Weights of a small transformer language model.
Architecture: RMSNorm before each block, rotary positions, no biases in attention or MLP, untied embeddings.
Training: a variant of SOAP for these matrices, 5269 steps.
Each number is 50 + 12 x the weight over its row's rms, rounded and kept within 0 to 99. Layers, rows and columns count from 0. The size before them is the row's rms in percent of the matrix's.

# layer 6 MLP up, 256x128, rms 0.08, rows 214-222, columns 0-127
098:42 52 52 45 57 54 54 27 52 39 49 45 59 66 36 48 40 46 26 45 40 38 47 58 62 25 43 63 34 47 58 48 43 48 32 41 41 64 67 67 50 59 44 72 49 40 47 52 36 47 50 47 31 47 62 60 52 16 64 44 45 62 65 61 70 52 51 62 36 27 51 48 34 69 29 70 70 40 42 38 43 55 62 71 57 05 53 34 48 63 51 58 41 44 32 44 49 61 66 57 50 64 38 43 52 46 54 42 58 46 52 28 62 48 49 64 43 59 35 38 53 54 49 37 42 61 47 43
105:42 38 25 41 46 59 40 57 53 66 52 40 49 34 59 68 23 71 55 53 55 55 15 48 45 61 68 22 46 52 36 35 42 56 43 57 28 56 44 55 62 54 57 44 72 58 63 65 37 54 50 61 30 30 44 68 54 52 59 51 43 46 48 50 13 49 59 37 41 54 37 36 38 45 48 46 74 52 38 60 41 46 32 52 44 38 52 57 25 44 44 37 31 55 42 61 68 48 49 49 53 54 27 57 68 55 68 63 63 56 50 53 57 45 51 42 54 40 46 44 69 46 36 36 56 50 59 35
101:40 51 46 27 43 44 39 43 49 45 61 45 55 38 56 56 58 58 69 57 56 51 57 50 65 52 58 58 47 44 54 41 33 48 65 48 26 53 50 46 50 52 39 39 12 57 52 64 47 53 47 35 44 57 72 63 37 44 60 56 65 24 35 32 65 65 64 38 52 62 71 37 43 71 35 65 64 44 36 31 33 48 46 40 55 43 54 43 56 37 67 44 41 53 56 53 53 42 29 48 57 37 45 57 42 29 29 50 59 28 51 81 43 53 63 52 39 40 49 36 56 60 66 42 38 42 77 66
106:55 52 47 48 61 43 35 16 51 76 55 44 53 64 52 61 46 53 59 38 47 48 65 47 47 38 49 61 71 48 45 70 36 47 43 53 49 73 51 51 42 45 54 57 55 35 50 34 40 50 33 65 72 43 56 52 54 54 43 38 42 53 59 16 55 48 43 61 52 49 54 56 71 39 47 54 62 53 42 64 69 60 62 55 34 27 40 47 38 52 42 63 47 79 16 43 32 45 59 55 64 40 58 62 28 59 66 60 46 42 73 41 74 59 54 41 41 55 66 69 50 59 55 56 56 38 37 35
096:42 50 36 73 57 44 39 73 55 44 39 79 67 33 58 56 52 58 60 48 50 54 52 51 62 58 41 38 54 36 59 54 47 41 53 59 54 51 27 43 65 54 31 35 38 52 71 66 53 46 51 74 50 46 59 53 50 33 56 28 47 67 45 72 70 64 54 56 45 56 36 45 69 48 64 52 61 27 55 60 55 55 59 82 50 38 40 31 28 56 31 56 65 53 43 45 42 47 36 59 49 59 56 52 63 39 40 48 28 68 40 43 51 57 50 70 38 68 61 77 41 65 47 53 44 67 48 53
099:25 38 65 81 48 60 53 42 57 44 50 35 30 47 62 48 36 56 41 52 60 72 37 56 72 53 57 26 36 51 33 58 48 44 48 64 61 40 61 65 49 44 54 42 55 40 58 49 53 71 56 29 66 72 36 36 40 38 77 58 56 74 51 51 45 46 58 62 64 56 59 48 50 37 34 54 48 56 43 55 52 63 46 64 48 36 56 60 41 53 37 47 31 39 30 46 77 48 42 56 56 36 43 47 54 37 42 42 55 44 70 53 48 53 40 59 45 36 30 61 49 25 45 33 38 46 51 81
108:52 46 64 38 41 46 47 46 50 36 61 54 40 38 51 70 50 62 38 48 53 63 67 35 42 39 36 29 52 59 46 53 67 37 48 41 57 40 37 25 54 55 54 46 59 61 47 47 28 38 34 50 35 48 48 60 56 46 61 58 29 43 28 64 69 36 46 33 46 14 50 57 46 31 41 58 35 51 35 52 51 49 60 38 52 36 52 53 68 42 29 59 47 33 44 31 42 86 40 40 45 61 32 46 68 47 31 47 34 24 49 61 38 67 43 62 43 46 61 56 42 60 45 60 31 61 53 53
100:43 59 50 49 41 71 19 48 66 62 52 39 54 39 54 58 37 53 47 51 51 42 74 55 52 45 61 67 43 41 33 65 64 56 48 56 38 70 41 50 54 66 37 68 47 46 32 56 36 54 24 43 42 59 38 46 43 53 53 53 63 28 52 53 74 41 51 61 54 41 43 60 34 49 32 43 39 59 51 38 51 51 48 43 48 57 50 55 54 68 56 41 68 75 41 40 82 48 36 43 73 46 45 56 57 67 43 65 56 49 38 17 50 53 36 38 64 73 50 46 47 86 59 44 44 51 41 55
100:36 37 34 46 38 64 51 57 57 46 60 46 51 62 67 55 44 65 50 62 44 73 61 62 54 51 34 32 35 36 57 61 50 66 56 60 64 38 33 59 53 45 64 60 59 56 56 48 46 74 54 66 56 64 52 53 48 33 38 51 46 48 45 24 43 51 64 23 50 37 55 35 39 49 68 48 74 28 79 49 57 39 41 33 34 67 48 57 39 28 66 48 44 46 58 50 65 40 25 39 36 60 49 28 49 48 61 55 50 55 36 69 38 62 54 38 36 37 33 30 48 49 62 51 41 42 61 37
# layer 6 MLP down (transposed), 256x128, rms 0.108, rows 214-222, columns 0-127
096:50 53 59 53 37 44 70 52 43 39 42 55 37 45 41 33 46 44 51 56 69 51 20 36 33 65 47 81 47 67 41 40 59 53 46 40 53 60 49 52 57 48 69 43 45 35 68 40 49 45 57 37 56 56 50 60 22 55 71 54 57 66 65 38 48 65 50 50 62 26 47 46 54 63 41 40 60 41 68 47 50 66 37 63 33 21 57 48 44 53 66 51 36 31 48 42 52 38 44 39 44 41 70 41 73 57 51 70 46 53 55 61 51 53 27 43 41 41 82 55 55 51 52 34 32 37 59 32
102:40 42 48 60 43 62 59 51 49 51 60 34 32 60 48 48 80 45 47 28 51 50 39 43 30 66 49 44 59 35 48 70 58 31 68 43 48 33 82 60 42 44 60 42 48 52 48 52 72 73 52 48 41 41 69 35 69 48 34 45 61 62 47 68 56 54 50 53 61 37 55 72 61 55 31 32 46 45 58 28 46 57 37 36 49 46 73 52 68 50 52 48 38 43 33 55 53 52 47 45 46 49 44 50 39 40 31 24 70 53 41 36 46 31 63 52 30 47 37 42 47 64 26 55 41 64 41 55
101:34 70 58 80 38 66 38 55 67 52 29 75 48 33 33 48 44 45 45 54 33 45 73 66 56 47 50 36 52 49 33 70 50 42 66 51 41 52 47 44 60 49 55 82 53 51 26 30 60 45 53 52 40 41 53 49 44 50 58 51 50 53 56 27 66 48 44 50 62 61 32 55 48 50 70 51 43 54 40 47 55 48 42 38 63 55 56 71 53 45 44 57 54 58 28 42 60 43 70 57 44 59 54 45 50 79 38 47 50 43 33 27 70 36 48 62 32 42 60 57 43 67 66 53 74 40 52 64
107:48 43 63 49 47 61 57 33 64 38 48 56 56 52 47 41 69 42 44 38 48 63 54 46 61 61 59 49 68 53 59 48 67 13 25 35 47 44 71 59 62 66 32 62 59 66 74 63 54 72 75 42 37 69 40 38 29 59 37 52 57 60 59 46 44 56 48 55 54 55 47 55 48 54 76 59 47 48 39 50 60 70 32 41 47 53 59 55 45 26 65 39 35 30 60 74 44 65 42 51 53 43 50 40 41 37 31 46 46 49 29 41 56 63 42 37 44 46 43 52 33 47 44 28 65 61 37 47
096:66 70 33 59 49 53 76 46 59 31 51 48 56 44 46 61 63 54 39 44 67 60 42 28 61 69 67 56 57 59 20 49 57 47 50 49 44 36 33 81 72 50 55 53 45 42 66 44 58 51 51 66 49 49 52 47 82 56 65 54 67 50 43 68 50 51 54 55 46 62 47 48 58 43 56 44 51 45 64 43 22 55 56 51 54 58 72 41 54 36 48 44 30 52 34 42 49 36 41 18 83 47 58 68 69 56 36 47 55 43 47 68 46 50 45 59 50 45 59 52 56 67 38 54 58 61 43 67
101:39 68 36 62 42 57 50 20 57 45 55 43 55 34 40 30 56 52 55 25 40 41 82 32 46 32 59 49 56 53 29 35 44 38 74 45 53 65 52 60 65 52 56 41 55 51 45 35 55 53 36 53 35 50 38 52 48 75 46 60 30 57 50 40 28 57 63 57 38 70 48 51 74 69 58 35 72 32 29 31 60 54 52 37 40 45 49 33 35 47 51 51 44 48 52 45 34 57 40 42 51 59 49 76 65 65 54 38 37 58 56 56 35 59 56 59 50 45 52 47 38 56 47 57 36 59 48 33
103:52 51 49 60 51 57 39 68 63 48 58 64 22 63 53 35 37 43 51 46 52 50 40 63 63 30 42 62 46 40 27 39 35 68 40 59 61 63 40 30 59 33 52 71 66 54 54 47 66 49 63 60 55 30 45 53 47 64 78 57 60 37 51 42 54 56 43 49 43 55 72 45 37 55 33 65 52 51 63 56 25 31 47 53 53 51 30 36 45 79 75 56 62 53 31 25 38 48 57 50 43 60 47 59 52 52 39 54 47 45 44 67 33 35 41 36 34 62 44 68 61 66 40 51 50 57 44 34
098:41 32 42 44 58 46 51 61 58 60 59 56 48 49 52 31 49 42 48 69 60 50 40 41 45 61 56 33 43 54 49 47 41 36 37 47 47 48 48 55 61 59 30 10 42 44 67 53 53 33 60 41 56 55 80 49 45 71 39 59 65 65 62 51 22 45 49 44 48 49 44 44 38 47 49 42 71 50 63 52 52 74 46 60 63 71 48 50 79 27 55 68 48 42 59 60 58 47 77 36 51 38 33 40 47 45 31 49 45 52 37 53 39 32 55 51 61 44 50 65 58 44 53 44 73 82 46 40
095:44 69 68 42 34 72 42 58 56 53 32 44 65 66 62 50 49 44 45 45 36 78 61 68 34 64 46 59 51 42 57 59 30 48 54 60 46 70 44 49 57 68 49 36 73 46 43 52 47 58 33 69 58 45 40 56 47 37 52 68 60 47 70 33 47 43 47 47 28 37 74 60 49 46 33 59 45 56 60 37 71 76 36 43 63 51 46 51 34 44 55 49 45 44 55 46 67 55 58 37 66 48 49 39 50 62 46 38 78 65 59 60 62 65 56 36 42 51 39 32 58 65 56 59 58 66 40 25
# layer 6 MLP gate, 256x128, rms 0.0824, rows 215-222, columns 0-127
098:48 34 51 43 65 52 55 58 43 45 58 49 71 47 60 32 55 48 47 59 42 64 43 55 33 54 48 46 50 65 38 44 57 60 41 53 67 44 46 70 51 53 37 58 62 59 45 55 62 63 43 63 46 65 38 31 67 44 45 53 56 54 40 66 32 54 33 67 54 57 54 39 28 80 29 41 51 45 54 41 44 57 17 57 51 57 41 59 40 54 50 35 35 63 47 65 59 44 56 60 47 34 34 38 36 21 43 34 49 23 65 48 54 48 54 43 38 66 27 73 50 32 74 64 34 40 48 68
110:61 50 57 21 67 39 45 65 56 38 61 43 45 41 54 51 34 35 28 52 54 55 51 62 75 48 43 65 10 42 70 45 56 54 42 53 46 53 38 30 59 24 63 46 53 49 60 53 27 52 47 54 39 37 36 65 66 60 56 52 75 37 56 53 44 57 58 37 55 65 29 39 79 41 48 39 56 42 56 63 55 46 48 65 32 38 33 57 58 73 76 40 59 53 48 54 42 60 50 36 40 48 51 56 51 32 47 47 42 38 37 50 59 51 52 41 51 44 58 45 42 31 44 58 47 41 34 73
099:66 45 40 60 67 35 59 60 58 35 37 35 40 59 56 56 64 46 52 53 74 39 28 41 50 63 41 57 36 31 58 50 57 67 58 56 32 54 62 51 64 27 60 54 46 50 50 57 21 50 51 50 59 69 48 51 42 53 62 63 65 55 48 62 43 47 58 47 68 37 50 57 48 44 75 69 41 74 60 57 60 47 45 56 63 66 48 29 44 50 42 55 38 46 50 53 48 47 63 54 53 68 69 53 41 30 46 28 57 31 51 46 68 57 33 47 68 42 53 46 38 18 40 62 65 54 75 72
104:55 56 60 48 51 39 72 45 77 38 59 52 62 53 69 53 53 65 56 63 31 36 35 38 55 47 36 37 49 63 47 61 44 31 70 48 61 78 45 47 55 63 20 42 47 43 45 44 36 30 56 37 31 68 61 47 56 29 51 45 66 40 62 42 40 47 40 48 45 43 63 59 62 53 45 65 60 42 68 42 44 76 42 47 58 45 63 65 50 47 58 46 53 61 34 46 55 67 48 48 32 63 64 39 68 39 40 45 46 52 65 70 42 42 54 61 41 68 34 43 77 52 64 24 44 56 44 54
102:44 35 56 56 40 68 35 65 59 56 65 62 28 70 41 52 28 39 52 64 43 43 46 64 45 52 38 57 52 67 66 46 45 45 43 45 54 44 35 52 41 41 35 42 43 48 25 56 25 52 44 53 47 43 29 35 36 36 49 70 56 66 45 59 40 63 47 50 40 48 67 61 37 62 54 49 48 71 42 44 50 41 86 75 70 56 43 61 27 78 42 39 34 51 46 49 51 47 51 52 42 40 53 32 40 30 39 59 59 36 55 60 60 62 33 60 49 37 55 50 70 34 71 37 55 54 47 54
106:58 46 34 61 48 58 59 48 60 31 46 38 43 40 37 53 44 49 75 73 69 46 47 62 35 41 56 70 39 45 64 85 38 60 44 45 52 53 47 63 58 59 49 58 36 38 52 58 52 48 37 56 49 48 40 39 63 60 29 53 49 29 56 45 28 45 58 84 57 48 21 68 48 43 58 57 50 33 57 66 35 49 45 22 51 47 51 47 69 41 65 53 40 47 34 40 36 63 39 42 26 43 40 42 74 45 51 41 42 45 59 49 70 51 42 61 61 71 55 49 53 43 63 60 65 64 52 52
095:58 52 26 55 50 70 57 40 64 44 50 48 44 51 68 57 49 15 52 50 39 70 42 54 35 45 55 43 58 54 62 49 58 44 39 60 52 54 28 53 68 44 55 56 46 58 35 37 51 38 24 48 47 73 43 38 61 47 63 55 64 73 35 51 53 37 43 44 46 57 32 44 43 57 56 55 45 44 53 52 61 64 84 50 63 31 71 41 42 57 60 65 35 52 70 31 63 37 45 27 63 40 27 50 74 57 50 40 54 54 40 67 50 32 69 58 44 39 59 64 70 46 50 61 48 43 42 42
097:55 53 45 39 45 39 48 54 72 59 57 77 58 60 41 45 48 45 75 57 56 56 43 57 46 51 39 58 58 48 79 17 71 41 30 68 57 56 60 49 41 73 56 30 48 57 48 45 56 51 64 23 48 37 61 60 45 43 60 76 34 55 63 39 50 30 52 50 40 29 44 64 63 55 33 56 34 65 46 59 57 58 66 55 40 66 53 46 45 71 60 69 42 47 71 42 33 56 70 57 40 52 40 48 52 64 58 56 52 49 66 61 44 47 48 33 48 58 29 51 55 51 77 61 54 52 59 58